From a checkpoint of a small transformer trained on Wikipedia.
Size: width 768, 12 heads of 64.
Architecture: rotary positions, no biases in attention or MLP, tied embeddings.
Training: a variant of SOAP for these matrices, 981M tokens, 5136 steps.
Each number is 500 + 50 x the weight over its row's rms, rounded and kept within 0 to 999. Layers, rows and columns count from 0. Numbers have three digits each. The size before them is the row's rms in percent of the matrix's.

# layer 6 attention value, 768x768, rms 0.0951, rows 36-78, columns 448-511
102:513441506471445376631510539468477499585522472529445512656473553540458544555534457506407421525487512498419520541494494491520433620548409487460480481579463510510462412522497549445499462528467552
095:542559493430526565504525478414477478490421421555500514557543521459505516577518528496487494503460459463518470515528446498546476508441552484532400512523512500461527458540460453529450520464526538
098:489464520558427503525418462444567467583461446465543514468492493501508525558484495470448500562446455546454580548473520574497551479484457568512517519399450496627482433380475368518484451448509460
101:471466535507432469498525551543519454545554616476512479588551515494567454442448392543463575469607435594500468532491525521480453498472484480524579569591505550429502497512523467446443455607502485
101:537564503452438506486531472541589597488501420471573457485516494540446521511470545388538590536500573465520532479486437503515410513474445448535550453506539531524455456499549572436473519557463592
099:538455566444575575539502554488426615403510493394513539582530481584440497521578508544497534572480529504458453566493469478501499577515619452497509530540479494498549542520457507544500448482518634
103:597559472519505606472568468568476563511501476585521484619535561514494522386508510482480505431534520568494506502496404549489467510542456432493453437399566539460430564489484532497430544512503471
100:515442480433505430450517543511414569442558500535511478488577522526547536520526470490511469449514533530495528511495526512399509416424473469596523546485512439494498423569524478564517505521526538
101:519537527401533485507474510463447510517520517474516460496550484432487520511379502458461418469519519440533508586471546503543472547454463559498540567644539417495509539420488554567548488532494461
095:547415587462460500538591455568449426572531504488512493459531512561486574568499530490501497461579486446511437476610647466591535532434479534481493385544579543518499596492485426496495426568514504
097:559485535462511394477475409584530401508492515527484405433532467556516565489493442475594475434491544451432510494552531526516468604470530553478493527487382502482491495485450604465566469557591526
096:577513468464458452402497577441475429466361496620489508475536526557511466474453497411496408516564500419498478468534488497494401506479568512513478500422466524477526502510486471470535417512552526
097:540552468465499441474535523542440529477556533523520550504385445486514466555548502472532590446493410537551546506495568486513533498601523512349516428498414482489569465518474543457420467452403453
099:451523464469497477488434549506477563501441482510481438514553543493514536469488462483482566551537488466483526531558502530510509525396488587532488533553505413574434535463466539496568508589458507
100:529572513482481453609493432452403475520494495530532506483382485534518492567486504502510539593471440555377453505645473494417530471413490502566565517517526564549500456433526542514500533467424565
097:483561496443482394529472498617524559458530455463491479617454451455475490565516540498482468472570487508427581564525358444537477497526462467545520550609553450465471468569527593486427526527524402
102:502513461516512538472599470489517496511548543457510450531468610569544568378527499502508483547522506487621511541410491501541510434464606430419491469473372390529502513511488452505592526546463377
094:431463480515485488529458550457457497519473438528495477598549507508537511468500474432498521441513503470515584473511440449541484542429508446499493454429447513513569567547375500600480569495536482
096:456528436546472520465527469501504539496542479450446504495508493457516477496523484554534560514539458455457448600536435497419478526522474421561626588422572428533511394465546528512524422513474510
102:554605489501513525509472473394547536514474549442384470484548451460482532449535575448498584483441491519537509492477549427478464520455497397518387584537599511433509506473498456550524496509548484
098:496426505485400500424588525586449503435500517513388473476569496423417545527519558511600509401554483480586483450517426546423547490575429451481558589542398404497466484480474451416533500528500557
093:480480507484513473505634537493442581502608652548491455573489583531494491505517553527560570544487499413479544554420407485501509576610454457471507535413568480451514477462533561459550436519569516
099:482450477469557453527581530546510572516519452451581493456538507498537512504494419451555419507544481550517552513488494585477554495492515478512503466507509459564459525538480516504454573541502519
094:428526527438445589494492519575491543561481517515404501632572463483414464498524454393587523552478575494481527474450522534487440479505460519499514533522528532485386455455545408423566492490406526
099:497516598468570470494458494577488471580532580539505525525554542549551506466610434483550539467582500501611571457472483460529649483532539508455517419512532502516591523533405464475482493514550520
098:566447463416562436490467482505505436519524420526388501528556523515447469455479522569464466564456530477504497456453514481518527529453474448502521605423476477571538449408490524594630558547447464
093:460482540425430533563432608532523552438527505395495451516506424441426484457532465433543425557572551536470468566550514453513550488545477517501504543395520478437467421461514555527622526459479438
104:509550475451484579501462528448504517477401462503558473506583513485495552379349537529489509501546603503556470600528393496537509601469422532496560517426469596533473485491536493499489452440529423
091:483425547563612508478530481576617477464428454491419554571485535525474461537527501508414394482477481510469465523456486439584508527550526459530549489545492506477454435534570571409477498434442583
097:455584502478607428553478449582553430502525556496496517531484568506435463568466455584455486548488565468538469456444555461463430456477560542470403537515405519485555561502399550473492459592487481
090:484508624465424438418561517615416425502424539520522492447523550487432545384505460465498531443389424560570541542518449439508463524611483517556434437443419425482484537436433534474450525578525531
093:488463466411574525597533509516474521505455537455444546456562535422475583575598526620447462486519442523481483545504476510504535542524495546452500526613446543490524610469484565509474566403555487
094:476616529535422556553582496468490487405461491526576488514453451516511468526500486520474428521547389502432525604463516487527436437540473524476449450530470489515501451482549540475547484474566516
094:485557463497528497477556527453492442497487380491406515324455506543551472518477469531439508494530539450524610539481596557479454532490353561600506524504556406480557544579526447513506555438520530
094:569532502396551613460469417588541500468545458494526453520463577570391548467522496567465535510451486510503510496552466489601445523460523551609501511528498433515545592431517592526472527549442493
096:496584566501456537512499528499521413547537412437553513402510516470414400477518481456473519518511472452570507488478475553504469414442449472397487469569472437452524658516501558466625496506498552
093:505574524578498484487472438568411508468607507606547401452519539545522510454465509490558606513493492542425508535607539488464486504535478469476522501560439542486412531495511553576563501452357441
094:459534568451602556455496570516514584519493522514440492434472482542433527515617523447467524487480441604447533516566460501495521500452444457375494504540463534443456501420427409518464498517506447
091:432437558516491528490479533613559446530547506446542491467519525507419484492523536551572466527548478513513478501462519482480505449539531518578468575522484401435466539387541559515497542489511480
096:518451515440459503500550498475470471551451490479608578517473506439519531405457452541498404576445482494531482463503486431386554516536459511551503577508381607484540554420436461460545557533530487
094:451568516509509504473561528482535414501577511555622524521561532479529534421471536550539439519430529395525518506421482440539487543404507448516458498415474467462490415572583477498523485533507573
095:534496506548484517417416385519520535448460523517427447530481539586522475483562563482399573541407477507506523536568424466420632521515470436531429445473528468461681487539507500445445517463519540
092:402350499458584593505492496503559528410532559561588514458542570466523482418529562595574501502428522545446469469522598466468540538453482566445450526493482469496461472404567548467461434501553549
# layer 6 attention output (transposed), 768x768, rms 0.0876, rows 36-78, columns 448-511
099:434508520514468562568412599475546544525579494621466494513477501505503388415436624533556514535557559507415485457492487585576543473373444487541362567489537427541511567522552555445558502461408499
099:566584504355475489464530476621506441584516481512523455507506472444397461432445495571472498538490477451475471489397500612429542444525465527480475438537449578628490396445592562517547496598520623
101:421609445477518521504523561529448541524529546520565573535485510519447555477496492543457523536461538583489366461581461467444507529498471460469435427521479465461539520494527503497508585526492390
103:551432499487519509385464499575513539503502550483499457513510474593520545474447561438359548541559528579558483439479463453466520473556486441618438563428461477426562521508460584512553580536444552
102:543421547457497568604590527534498344430485577562479530524507512541586509444483594517438475480512509571528475544525528498541494473513563451482540493494570433506548465599504566585543480592516470
099:515515508556466510580460545411545447485452528519516468491495507467632541537519485520469474541456487533418518453522425506470512491499534493399428416431480553533423476418444578546506405432369512
100:469502534596493458576535506494485419484493563354453518505435566495558523622499438368454470496523581508519523563551636474484493490415516560598604579548473541524505490475575467522449534628506508
099:511461494470525524512443453474516459543511525426576477555594475544477494455536575480496478523531467500527420610473450439597492498461519532561483515460527532426534473493535474399467509513482414
100:549560422470434559630535508507586518593515556663496576577473420417516427503492504516496510471479511571391465485517475556411470476446481473457554467408525504518577434467590432427499520538485467
095:492574586411491518495415563543566496456509383579501461466587468477545495455450451511419559508494433480526517496456522448470526547537612520450526533504480510575461542542545461533460550513495461
098:431577527511519527459528566436496572459540467483500635536391513505491511502436543516369489500460482474480488466491451410558503390557482467411525454511535494547387421414513458442448467503501486
098:481425549526518501478476405571528491473505450438503415555496453454575564581469560587523505463443469559501564423441514505475622508536393568495553490513535461474424513461494389468440450472434533
097:559409434483500416399485539571489548453546432518470471500468525508492489516553577481435457456519562518516502468584510476452507604409497487544465590563537521491523496483494492461545526568497531
099:513492483529502633526604397472508498615456464507493511530457548506499471521448550504487432428500573440471443469569506455530456588606498527493549419492408485429575465501562496549512462461429418
100:542462529487485516494527582502532549517480577457510456518584458459539464411537549487540503546512529460492541490478461396539482467546537467509462495553419546490464555545480439523487542562416428
097:446506520542458641519467477428470500541406512482444450461525510567563437407481398553554522441536462477535474579407501495492569489520469518440525515481480473476590562493531554498449527468438586
104:533577495470514523523554531464492506550545441514550539538619494489540449541519471546538442407544506510587479553583475501474493503472480594402546485453594468519534528492499580540486491514467573
095:524620548524490476534517428499455460481532507511581571528560475489608517479443431547631428489498573533549511463560429540442537454597515495439559512507487527449527439488543508550544444391484506
096:431477456472485378548525501486432421586537478507603525563573539483459523523467471546446417538476510499465508585445430457460467542420501580379460466604542456407521522563482584428473528603490573
101:548455459531492516517511565436506469478479511539464480555522500485491487534526443460514513499602492492550473451453527604464455503580482509478539475441549478587538471564526521525478476453449472
098:603506501518539452519453413511510568549466541513482538512468465497587435548454419514404438498468566476454519576508523502462492581493530554529481531562620476477572557536476466499449418495544511
095:544451463431409524512434483445514464414426512486387542447503515450507506502540432434502518501495475575467509516525468548551394539504488503486455502480501509525464549530523481427532542407472508
099:572545475574479491512514477482508490506496513529456448487503498598484542512537493540563442543487479533473493569494514508534555443517449496533407451493560514493459476467546488513574472413537462
097:534473442551522479554458437481480450420497509450557512435484532475501473546420509515511511455461435539452484499527453571524542462493549518429420441423441549495483556500483524512552485390443523
099:589544441527506476456511512473495483507505410478498466614574492534616526476414450595549501547555428460502485420502504534506467491536434390498467557497457459547523542533580500527413436515441535
099:521539526531528471566450464437520618464546538492502576500481536548510500537556510524542367597546405580446486499542412549475440495530434532443583504540462628473437466553477501534398537526516580
097:475500469509506504486449484424516490480437515596519577560528501428533452532514547400505611498478418438536537552522535532448370494531580513488425526497536524457503508510572492514516519479473475
104:520550457491514354575531461503525461536601516512482537417489441406396570619532530523464489574513416520451463454522542516491549469500472505503473486541649486460528503430424552522518520417485536
095:483480438500475480403515507523509543564533545534566497442501521522527417471547434555507534527477466458504518486485446500467497440503456535466490548562433484515520575423436446535446510520528547
096:537538474509394580386533516518441604545563454467547535516528466500517544527443457442480506526479496548407561420479442484582541534501490444563571440565457541593552421509529486436441505391482515
097:550537489575511563521407511528465554490585571570406546454498439442520455547527588491620501571659482487511522458529460542540506477423508479440571559498612482514445464474526478440481483495533445
094:655567552574472511453454612506500506430485520440504537517465508497545440531464500394538608510539499491474517532574557489500452453516589415445506540441571513529499475540514456436511535599449489
099:482420431461498398533487512505461527558471520514496453471553561477528514508472511434442447561440513436512484470554436526469507476509483487530510510535648509458487594537464515503458458549530525
095:483497373501522485509433531470546481396427596463469424613530535437376547470583511547496614531577579534550503522561418415481464539526514484465515488541374550490454468521477505508484482499571511
095:417470424534366482497480512562466483501503471513479481473483460449542498455515498450487523504482544429444452468390532461503532490457547449483478498443513535503466319495417423523583602571450444
099:610458518552481413493535507563453637440550528573530448546500607599544504490464475515475546439535563486455483485529575456540564544499448529614467524455479587518505432526497437587440581447473464
096:492355506483483537484520520514601514544525522477545569582486511500458574555516492537439478455493463415529536469496517514552505497449469455475398512480506382517477525496469441540458459497635554
099:531496435481413547505566509480459432470532519472543526502563539544565438546366425493499520480476550536570455422433528436459457552567499501514525504502407437550495557630612511492507496466590595
096:526580338477500518495487467513450568446463419627445501548440451493551503490520468457423515391523467557424458519509505508568566503407508535452541446426450520504583457527427427502527446563511576
097:520522554524510521541551567489504482513427413498427395541440454532502571558539557520489581462485500425523440510582533552563570423406546495511524478440555547505475499519546536522535416522512491
099:460456466519468444460501444435515445509475432553433477486453521569458386506528437524510493489456501545536488472520553589463580532476444538477520546544505482455503483381504520471437436485469495
097:476538481476504492562586585501480541498514461533537517507565558446444565505582559530495466474611406593498494483463554545566498499504465500468494536518453505617460483540535420566590567534533560
093:551582455512412494455609551459474520527466424525439549505466441527464564510462497460408588500563588561484570493443477445517511518543398438479454484441559505496537515485515382542540578536486461
# layer 6 attention query, 768x768, rms 0.0792, rows 64-127, columns 448-511
089:409457444565473649411489455423552587419486458514508583494515508589490456504558485511591524575526540447486544568633532514523596515514481457487485487512507509563510551513590413358495551355458481
091:514434494553488514503476524518469476557573548596535417530463565648571490568530516586441547493506469548503474453552492470401442505485508524430544494476532480492502474512536382603452485537410460
089:503489486503474510438541542493452505620424594549488491523517547494549432391500467521442552490539553495485479511525491585447502523546484474548527512487474524503587483504524391437481448486527578
091:568506511397507509553535508544469643547469558442568512526506389526552502532520485449511445558497621457534573536420571475577475537546564449516547571468399467472523471566440548483513472491561510
093:517399535416373543534520456570503511460583496456480577483502485525565543492564626400595452560435568457555483450402471446487554526481465462519474481459427579529459506581516466546597568449532359
086:546548526531488378459498546532493490580416587491411451443439603531458515501554471469559374502498442422532464511486483509517479485414495499505518504508489531543560481442496461514483505598437508
091:484458417490520429474485615569562404468415408499506525476575572447461492698474504527431463428467407507524448540537421489461451556558525546482369444478564547557457570572524587480582405382434563
091:444447593496457467515481486568508508543575548456489503466528554456505485460515474454483440463460485448472455434618435595452445420433572533580558465528529497405441506553530512556484477558418498
094:413443415573479438606479476447555502572482569512498498510544499466434495479498503480472515385463508402483476443530494448511463540486469454537433571506529514439479470524493501449445543563483556
088:473430434407477607556491473475565487552466507469507521484550462531472525411400557510447494539477496558482611410532491456466458458549507582613484525487557365551574453539416425466498468463521554
091:463442547482550434509434547471492545514536486524445456426521473610521597549480401441558555463523495526484497507448550497456511450491552506491455470440497449506555538497505530521444496502545480
098:496550439503527528510445560472542389535582485536463469528534514463455460468473477387520563484526511479459476489587479477515471476476531472515593567454493499544382557395453542519493465540482479
093:479452668519499479457518468451417438473579494472509446461530507483464515521470537472509465542468527607455504527626462441594531510540504522580512445399471535458504372460452480451481486592505500
095:529516519477454457506505466528368566473496530534447457472480497484461512467551570463418577521574464542505459511592461598492489527544527488532382515442501510547527473550507507473458440563495501
095:493517559496530488515562572559538493503584522497545511578505472408435423431538423502461609446456537445487473463587428552454500504481427512530508515472412501544463476433478470510521532517416548
098:510440505474472496540569489534424503463461472518538483455475544459542506518524490534363434507555483459516589527495441438500523549461518558532484407526441515425523490555535486506469529499500484
099:552438429524484572521534426585537513618459463519597458453469468509443570577529541437526518555440474423513581503478490555383439546429487438484488435454526489536535541585537489621435550457434541
101:493440495549509559509538487480489525403500469459495489489468539524383460482519406606380511538536500567494453483449577574514497552430470440540529510581466459537600528500497487395487465544535580
103:572457485511516489512618451427563474478512515570527486524558507410545514591491467544538488521448474457489404527401506419579480495433470516523472537532532416543436441501503486490475521525524521
098:535497535476495502524530531499500486414516499493459497532419518428493506530504527458443429561518487460489585508467420540424491446438461559591449514459420543539520395451474483576478473396460473
102:514477452447572508412565488445401528483434520499503559583555550534495499493510479480544503596411484546472471549479516402567500509473575564472478416491527472452568368486450596453538463477446507
102:503563448582579549524528499470486449504518488523479534525520586444582548553512501553503458473503346455514485581508538390523358472500448481505517442479377513514506444488553484408600459561468467
101:460473509543456512507373492477612535477487571481477553558519437545533471434464444476522451462446439475579546501546503546476654562531475547504552492473496510527533512541489473546502384453513514
103:507523477498520431514566635431408462474497580521505408522437521458443513569509568522570430431552558482519458459449500435519478433466497526514510499584487404531501398508453538592505460586443539
103:508650509477539475465447440491525529547447494430444547509482440539574451544479523493495461472600664483441530421486555541495620480545561529526525547479448510502437537494534490481529452535442460
097:506471430455511471430511444532527478483536517476556533628516521523481543429534438493446493546486551496484587475522498479478440569479563482461503528584507560489470534484429472578445521532471473
098:511503457529465463500480470454455468512546465403531629492535470425504462521573487488472539509530516537520565487530453462477553469518466554599497465495482449382413459497540439503496491493493426
111:460585477458503515488604602508537531529505512561505530635568484505549582504532600491499572593464602471457476463513562547508487525427440502468535520466515483482515562538429546558424475412538550
108:551555460411505454423474514540525524472539420553427393514448493578517474421586522513489398513539462480513449552513545461596455411488476481581542578448493495520580502473498494511547410566490533
111:562499466435421499537531561466499568507480424439598459556610468447531470487581397471477508468491532511447582581472518574553532438501492417597497510499460523448512490462487511490519489454496494
109:535579541519537480499494474434492519471494544471472497425525505448495452444481523476491516433498455478476539602493569491506509459497509508525591456501508521530571581452502571473511495505499447
109:592571453515450506448471518457553466524542541518441530530488447508518431564653598461511484556460479473461502537581527462434491519501554628521459548491469472551455529549585495509455491497482584
106:455561468486555584499449460581496517464572509491505520492461490555551474547490596548495525559577471486365639459524541450551570584491506495454502552551452521525491575607430501507477516485547500
098:573411509590492550482490461549521505488527437532392554491523637554442485632456543534506493489552403445514541533460514535538369485505437485552542510440504536455546537593470459441523571601456469
111:521375507461587504463476584440443464567522434537419593498484512608508563459449482506518539547551515479463409453567558455522453560504508463528560562506454481414479532527471471438463427404387506
106:430555558488457576439462452529500518478453474539527519491472604587488584471453373438442514415499475441373529513421485549528498450438498496556471492506461480495524493556481531440465494506474517
107:521435584519488475505482490506562474534519504435478530448597403515483511501534575447461418501547565536505559521449529532452540470526434476380433540480512511449489543572480453469541507505498592
109:495437402501533501522461618533514465499421487592532437459516496495450574551516501466507572524446533488544512468495502444540496421554359440577444525571454465481428589493540561510595387463560570
108:482565482494482592418480513390487569567585527548431534508563444455544472485510559493530466457496482593554490466493428541500572390494456469395496498397479534518401526528444417468618471471543412
109:444410526429457462530588443393482562502476540419428476497514554459518516462548516544484539484517543415536425548451517454543495536524454445524528481554533485517540547578562502491518614506546501
110:485577529497532470544521532456481494439561512508506476518533515458502548469422457511580506415439535402491532479481414426504447479526578457600511433485470542427517509452557499491481474377538569
115:501505471513486431477566514514461443447520522503503433530544499550550458551498507544403566517511514557517523539508570530567489558464364442455478549510564449452467551501512470440499541440467533
111:536456517527444407486669495526445477461484532519528439523460565440478465457609652533548642468535565533400551562569537426460489467478526533495489515498519472523455520530448460558457514453502561
107:491483506508577550536536496546477424418543566527566420480440430577515536401510468565443548545473584427490516452489464435535506573447554488544494549526564503568452537483482557481471527501588447
110:505444556518533453533466407512514431559496481499469531449449524589434485533479529519537493536576389469522550565601479416536625467459514535512546481549491525482514553478442473444587504526441594
113:492527428548546504532497501477508584519508442497396566450619526487526534525575601465505511547461531486545489505420588524470429537544436541485461535435584551500550505536528519401469577559530512
107:473510465556582530570579571549478413486476425442449480525516462566540577497470504609495480387481542502504568547525588570489507558454497479553499447437435531407536455491560530476563534521488521
114:492526513495518511448448470478484433500514440498466488421540594388552508537493577511443495530395535568534413487479517485526481483466525555479573461478532526560491465606515493600441434491528456
110:541532470551478453503571502391507609499510509454445451457495404487509515537450415489544594556512526467460489474429611545565501509462492398439540501483455545491401470558515521498545503468533497
112:481495485501588513511534562568483548442497509521479460447571477557489466532477484564522486499546535472503453479485460538564558451521458529489548480571510525509563514545549512527578477562451459
106:641468495535515544505439429461459476476484446414595435562481430510556495558410468449439597562439541444500594478467542532488591556437526455581489538538540379584524569514501497452512420557445477
110:510541501465602594516533480452538538543455557459569510457464505459492452489527586530566513554546598503452548443369538530481439434587504588459472554461451556536505478463540496470492515559430429
113:525523605542449471579562421514505511450526486483503444478458533459450449536544473596482520559563528483462544502493539546462551517435469567508516469457480455527464529451460495508546437487494432
110:430377482470437456489501437461518538464470526538611439529526490461423482571541489417570580540503602500597541495457459534440470526493488401532474497579462547556598522445468521515465513477525494
112:495555459519516519525558602425474452565442533511483472498451374447483452486513607479429483475484542473446473571535515418514545550432565605530515424497500450479444563466525398551482395413607480
113:512450524483483513490474554524400474498463508526487493520482465434510556505464567555527542507494456491522455537520472489490503486414443454411483500440504551613497512584448469547533569453508430
107:506587438501487448549495501518479595517473376526486579428424435431476416650465543490466434502466529505460502470483472443497475540465522495437454540473487472455479521440491423463520504473567444
116:431529495573536478559588477579343495556480559554453429376462476466542533462588441512521523583549529463568611495482514557432533488490448476459367539507494563577475488563515527519436509393506615
103:516599515503436492396484512491467507518510522516586574515551470488534503457561417499527431497505542587507407539527510316526507476534568499565497492505473439502584504474504401513447461524533542
109:533556528510483512461358528503484508550604558402585502582452574637389451584430532515487520505490569570536485470500451488535410504444490495507548420459449536505463479514532500531538490456504430
116:505530506455473516517575491488498507511551516482528421546498526493498491487508560530486532473478486438545530481508463535505632468546456513522427531565534571445479451509494523489442511504540488
110:471416493386521519562545501493406478514409532477498593472485462502488467512535528570514514466508520555527493543453575557518514462479504441402389512496425512494546451477515506533507448550404464
115:512388424513496516589619518479537524478536546552467426482568523490517524427545505484496506495370366517472552515506394528437416584505496580512513534449474559428526422417448455501459440455551451
108:545520442511539523522501533413505449456431415484497524597573488488458510567457583497401479433459466528469410542486472531492521536466504514450498522430447550425523585484541555453452454506476506
# layer 6 attention key, 768x768, rms 0.0791, rows 64-127, columns 448-511
085:553562527508459513510414496491512364510496522458473505479508460475417546593542565504539422561493482506455469414409509512579449508509542470464517600532484573510463484605419446476529476456396505
092:439623465441382486536627481515459560498467516609474537490479586502436523478456570459511453460469500496480498515530501512537519616529488529415541477594395435600411521492381596566431481478481602
089:487542566534502445563399518492466493440490413498462480634592562442505499478446460519514517470576578567511431542432556564514474501429494328538456450524465537453508498541531493463435537484393545
089:571534507524483535540538472470471490529592495498490463465522496524609476502476434434441519462489448546518454601516543513454559514463457482517460484423513524550556627420504367477475470529504477
093:504447519542513535456489460482498529488495429576527514480492532455469480494472422527480529422463479530442422577511493572595500496533504558566534554489569427478528535415544495532451466505517494
087:463465423497553445518456474544473485477399470537495465438439478455573509529531461405487606503554418518511502543543512525475511509451568543629466435437500530588441431488430559441568446526599510
088:454584499436480488520540527464591439499547482589455504543525471533466504444478438566553531652476441457582452524592375537571434514568584590573542524472491490560612353514419478458553516493522477
092:481538462608559488484484529455486444503587513462441482616547548587540470552514500502507557552622443470454466518451552482583465575515582486463485472525495590498569482555479502452476427414471576
095:519469558506624583386474466533516492587560511532586568529532490515513486456584461459558520520499561518649459558549522493507426567605539419388545646545448543533525435461478611565449527421428479
087:456500567581481552587617534509470564491468486544456437548494540465512413427505482551568544523511512437455453560476548496553543614509469493479552481503579480518537497495543459486473476527529591
093:496477602532519570482463481423502583547554471439474497493454466528327414543554464529513478489536454428501542458460509422495461577525474447548466429492594463491582508524481541465495514487510464
093:481583537467558438492487441591529458512588573469425457566443577498461541492549408518557529378562494477580581375458550443362502499517564496468512562356514621489520481556508530463430522514568430
092:465489496441496519505467520482560541350367575585505511550452538527478439484517414485484481491381444434528546463443540496482440441523436448460545534499538428516472525553489444548408574571515562
098:570496520493459544490546456555533547520522487469550462459418394521446549450489499442460432529562504611520517541473480473475554517530483448476464609492488420512480390493479525453481542492593536
095:452642546580458467452515465511634546592534537521494442522507481617534473437488481515534447536513581540474545494471486590395529527396536500470438456529487449365488446472429531481537521570408498
098:584572598473471534492490484482494446507432472462428460375563543443541573564533514471546508567554555530534537506563461382512448558522436408554479615458439549479511509455516520476481506494393431
103:469477488500491432437591497550399493502521523571498486413401443460391634488507495579403470526541483452489441473511448517456507507452447488528506447486452551465487439480513579561503489453526462
098:480487565468477489484543446452493468614615571472503539415472476577580661500496557483462546535502511543439407592451526552572496537511542440491413454566399550541464458509512486361508462461439507
103:490407537521488506483528481403417560501461491470485455599488502489492484481517526524516447487495477599464444558459576542565419501439454500534358472488527451487544572501455499469490465482497491
104:542595298475586546508553479475586424456464548487478575494488437556485415537515468439491587588457482485459507480476596443489504506454505522498508523504471495535533524596491476593437451551550483
103:497488428494549503537504547362477583559556515519505425435498512417391585428446390422496493494468542559485566539527564505534470538578532436502511456458617443513558624546459582468553505555546524
100:480537463514450502466518548416505484472563427381506457497469522416547492588547479449517525485520484548490566481536452481458584497500584529481571517437488550534520533538554479563506522409511519
104:463488431535430491479451551490567544562495503616560390463502493510543516368575551453464434508511525451427441517495517507463504544482529463607484550416468526619556455482465465523445491506445444
107:519501552472537544559543509503468408393480530491484528417551502525395469548388486581403573594517526573501616484478446525461507423525491457561476522550509492472490495570537513521496467459442470
098:630554532509539476461536480547558468493518424467509488524582369505476492496618541497572542491583522433506554477578462474533546519510570558497554552512554497505545425499526516546387449519463408
101:506486491482559579513581370509578536470544486447534515515453551444484560548444512464557484479442531532495516637467499468551466535488466395540431527493452458451448617496471488510441453525559513
105:493545594474499597568577567521593447475562492528543502544452558432519609465519559550543522590496554556510463475545569399486472569571425497513482472558491488434512513487551460590455520476496448
109:503524538568510561465466478522507521492447489515383383454427512452533466448517412521587532580474532465435501502463562512550495561486573549476411520399456476518529469526526505566402525536546503
110:531477519590440492451440543476460486541476448509408444445444497509420503482471482495446591560531490422457442546590556503599475466566494408541491586458535471494444379598452459382457487529479486
108:572509434532455492455513534483560566388593480501537491513433484426443491476498520493432508505511505478521449515510509497465480417482593601529501502462522478475497535392450456610548405564512489
108:557470459568428443415492449462412565569551501392557484529436522409504439514482553394514537468460473499523526514547416498516510512579512504527586536563463540469586546476448550549418403488484526
108:523463467485475556474538487544507482428576526538485497619565501517504444552450513560555560483514498433577555551518464534444397478474458464518469483470567545430524426480609430482523459501473509
108:468459497558523557400592629447460564488426466559420431583469451515558572483598495516526485578495461549490456490567481447513436455546450513496393465499606473581488589501482466478465452512457554
110:522478493463464490468568571470450478474602451506496509431500498491488447513444556522552474464479441484388534558469517418540520504548423412442442552492486443514469444431514475503519419540462495
110:504599533506498488488472549497618530546524427468475488466562562484547538558463527527429486538549505472448544574520526603595528549395431534497440436516554454470480525487570543476415458515458522
113:466526482525482475497482499486504574584436521616552543514472503427445519538518430556463462447493519365583531486531545561539442594493536515523500564548423467493460464513490534549555525484480506
109:518438565534557608536574475594495535436425451462563478480562532528493455501552393516462540535492526496430497534570566494490587680439486484438476539516425558482562569580475476482484546486450508
110:551490390478598476482398501393563594477527560563419484451541569479556501469498523476471481530553528440458519454502480552484551459506523509545526514508469484488465501544519434458465461571475523
107:569508350523434511527463520493527592595540442538479493388415501495461468519394535450542577461482520539520568485526501387537553585441418440454466574546469501567530483549433490522477501585559491
105:457497492421438558538506422476548425552479512508521516499509471491485525558511572473532499471551573613523412510544447517436502480509609529417519405485550488471557468449550475513472483513434454
111:456500483478524392475505601448543452455450569517507492516464503486476558516500604473432518450542469525498544582504590506511507498428593487503514480538409516542398512474490569474550573552503478
111:448415541552605495652406485382541577543393447497523504503436514577482478518494492424405478550494494496489445373496496568529565568496454537517404480467501470493436534480475489548511624534476506
108:558549561500551519438527493440443559329475495484531531566513548459502571452494494526567441549460568465522485519428514499575487440467480537516478540523549526522495482460656488399523570487531657
113:473535521511491475538508433501502462504494452556517488440403366517476504614491414423523491489398525512566531359606522516472507495425458548495500427490417538471571468517478514515503534520604525
111:541512521489453528588551579532521491414493459531468514409473535500473499578443449474464544520489561383536574458511414490449536605473443456599459469501514501460450548467506487431467551516477490
111:481521532575453516461487482469423501383520564500492482465400486460418466501498494358561607479472467502497561523543541543470517426458553511438526533505426506489476593522490422541528507517504461
107:564468456487545554503484547514432434491512453433406544516396580532527487504546516546535475511521515500510545583457529413505544475548573492510509497457548539407448559474524511560534473494467439
120:476493512461546485496553607487439545437388472458475492590477482518499565517478449494464512495499513573518425481512513537559561530412600495483519543456495471501465509503493592448507492562504393
112:432468486492464498620575577516511558482542612476433541526492451488533434545537489405448574401466502538513506361467511603562532534453425534583466521533476456508610539536522470554502424454444515
110:422541480540532521547465518517537484531501508564508500540451437610496548445502498427478541469587526491502457434549471555520453545523484561593505488439559505470468515524521514499473486406432451
107:487516558582516510578472538448574545535530541476512382523507565479521451454486474503505517507536425583402490439550485506438525537409541528473528432532407501488507578500465472455514511504525374
108:505508568437528529529421445513464435422511530409510542426539537467507412500428485449555475504537475552501534516455478500523605544594551522431432530592535470465448514551551551465438442488458432
115:459420514531489516518534493420579481454523474472399555580461456470488561552591523530525593423537487475509463565476510560447523571488512592431549425471530531396532496483411439517446509486488519
108:479584517498455611479539540511406508500603521466453425420444487529435471479530482555527599442478580534454599482608515503492489556475528440531433499474585438475440505507513537521550494467466509
109:474532471582552597470454529511445531475460476480554444504559487559477530399469410536476491440539545567441481519459425372580437434451520512477556434481440524558463457468415524488502425528590533
113:560525618561440383495511541464535454474589499444541530405494486480485512449476498539477557562492440553551501576594547573506533476563433447465480497448488508469430427492616510523414489496560562
107:527496521468480452471482499496518466556523478459521505445516579568443460478502437530515554506526530495549565473508507498582441547529525548496473494522517460544543457470432437511533485600541476
117:520519486498546518442539480512481554426491524499512476488514470427518438552479523591385499349415508464467520483528480532435485447544442457444570506517447449491548402517522466513458447452532565
106:434483556500413587467476512538448569518475497516501546508528451533417484388532505458418496503477561463501497461567508546401536585460465551477497541447466491534461495408485517495545545590539592
111:495504441424452491569482485497605530536478459533531472529528462448475555470537471456476445469551522485412504491534554534458453476439481549374491455500524494551523585472503486485471579450451494
115:573470477560445454491517483489412475449549508547561513486441497500394497491475598533412523494418497492545504501503550469504548383523545559602483501506518521525514450379477610518538500460390522
110:455502551482473571525591546455400549474460460549452405464450451470491536485545497514563481539474449566532519528454381482506456479455579516471490435545422523487618561617416572521393429492517433
117:506559498625470441490378450436444516518572473441495553507522486505440491474500438466463470550436490454616493514442551521430467498548550519563478491530493534486432553474549455419526416592450573
108:405426514535519484528514535421496455472459486490534451455407402547508524532469517481415503519523515527548433597541422536544533405561491527456418529433565455522475532468568494419501534520515519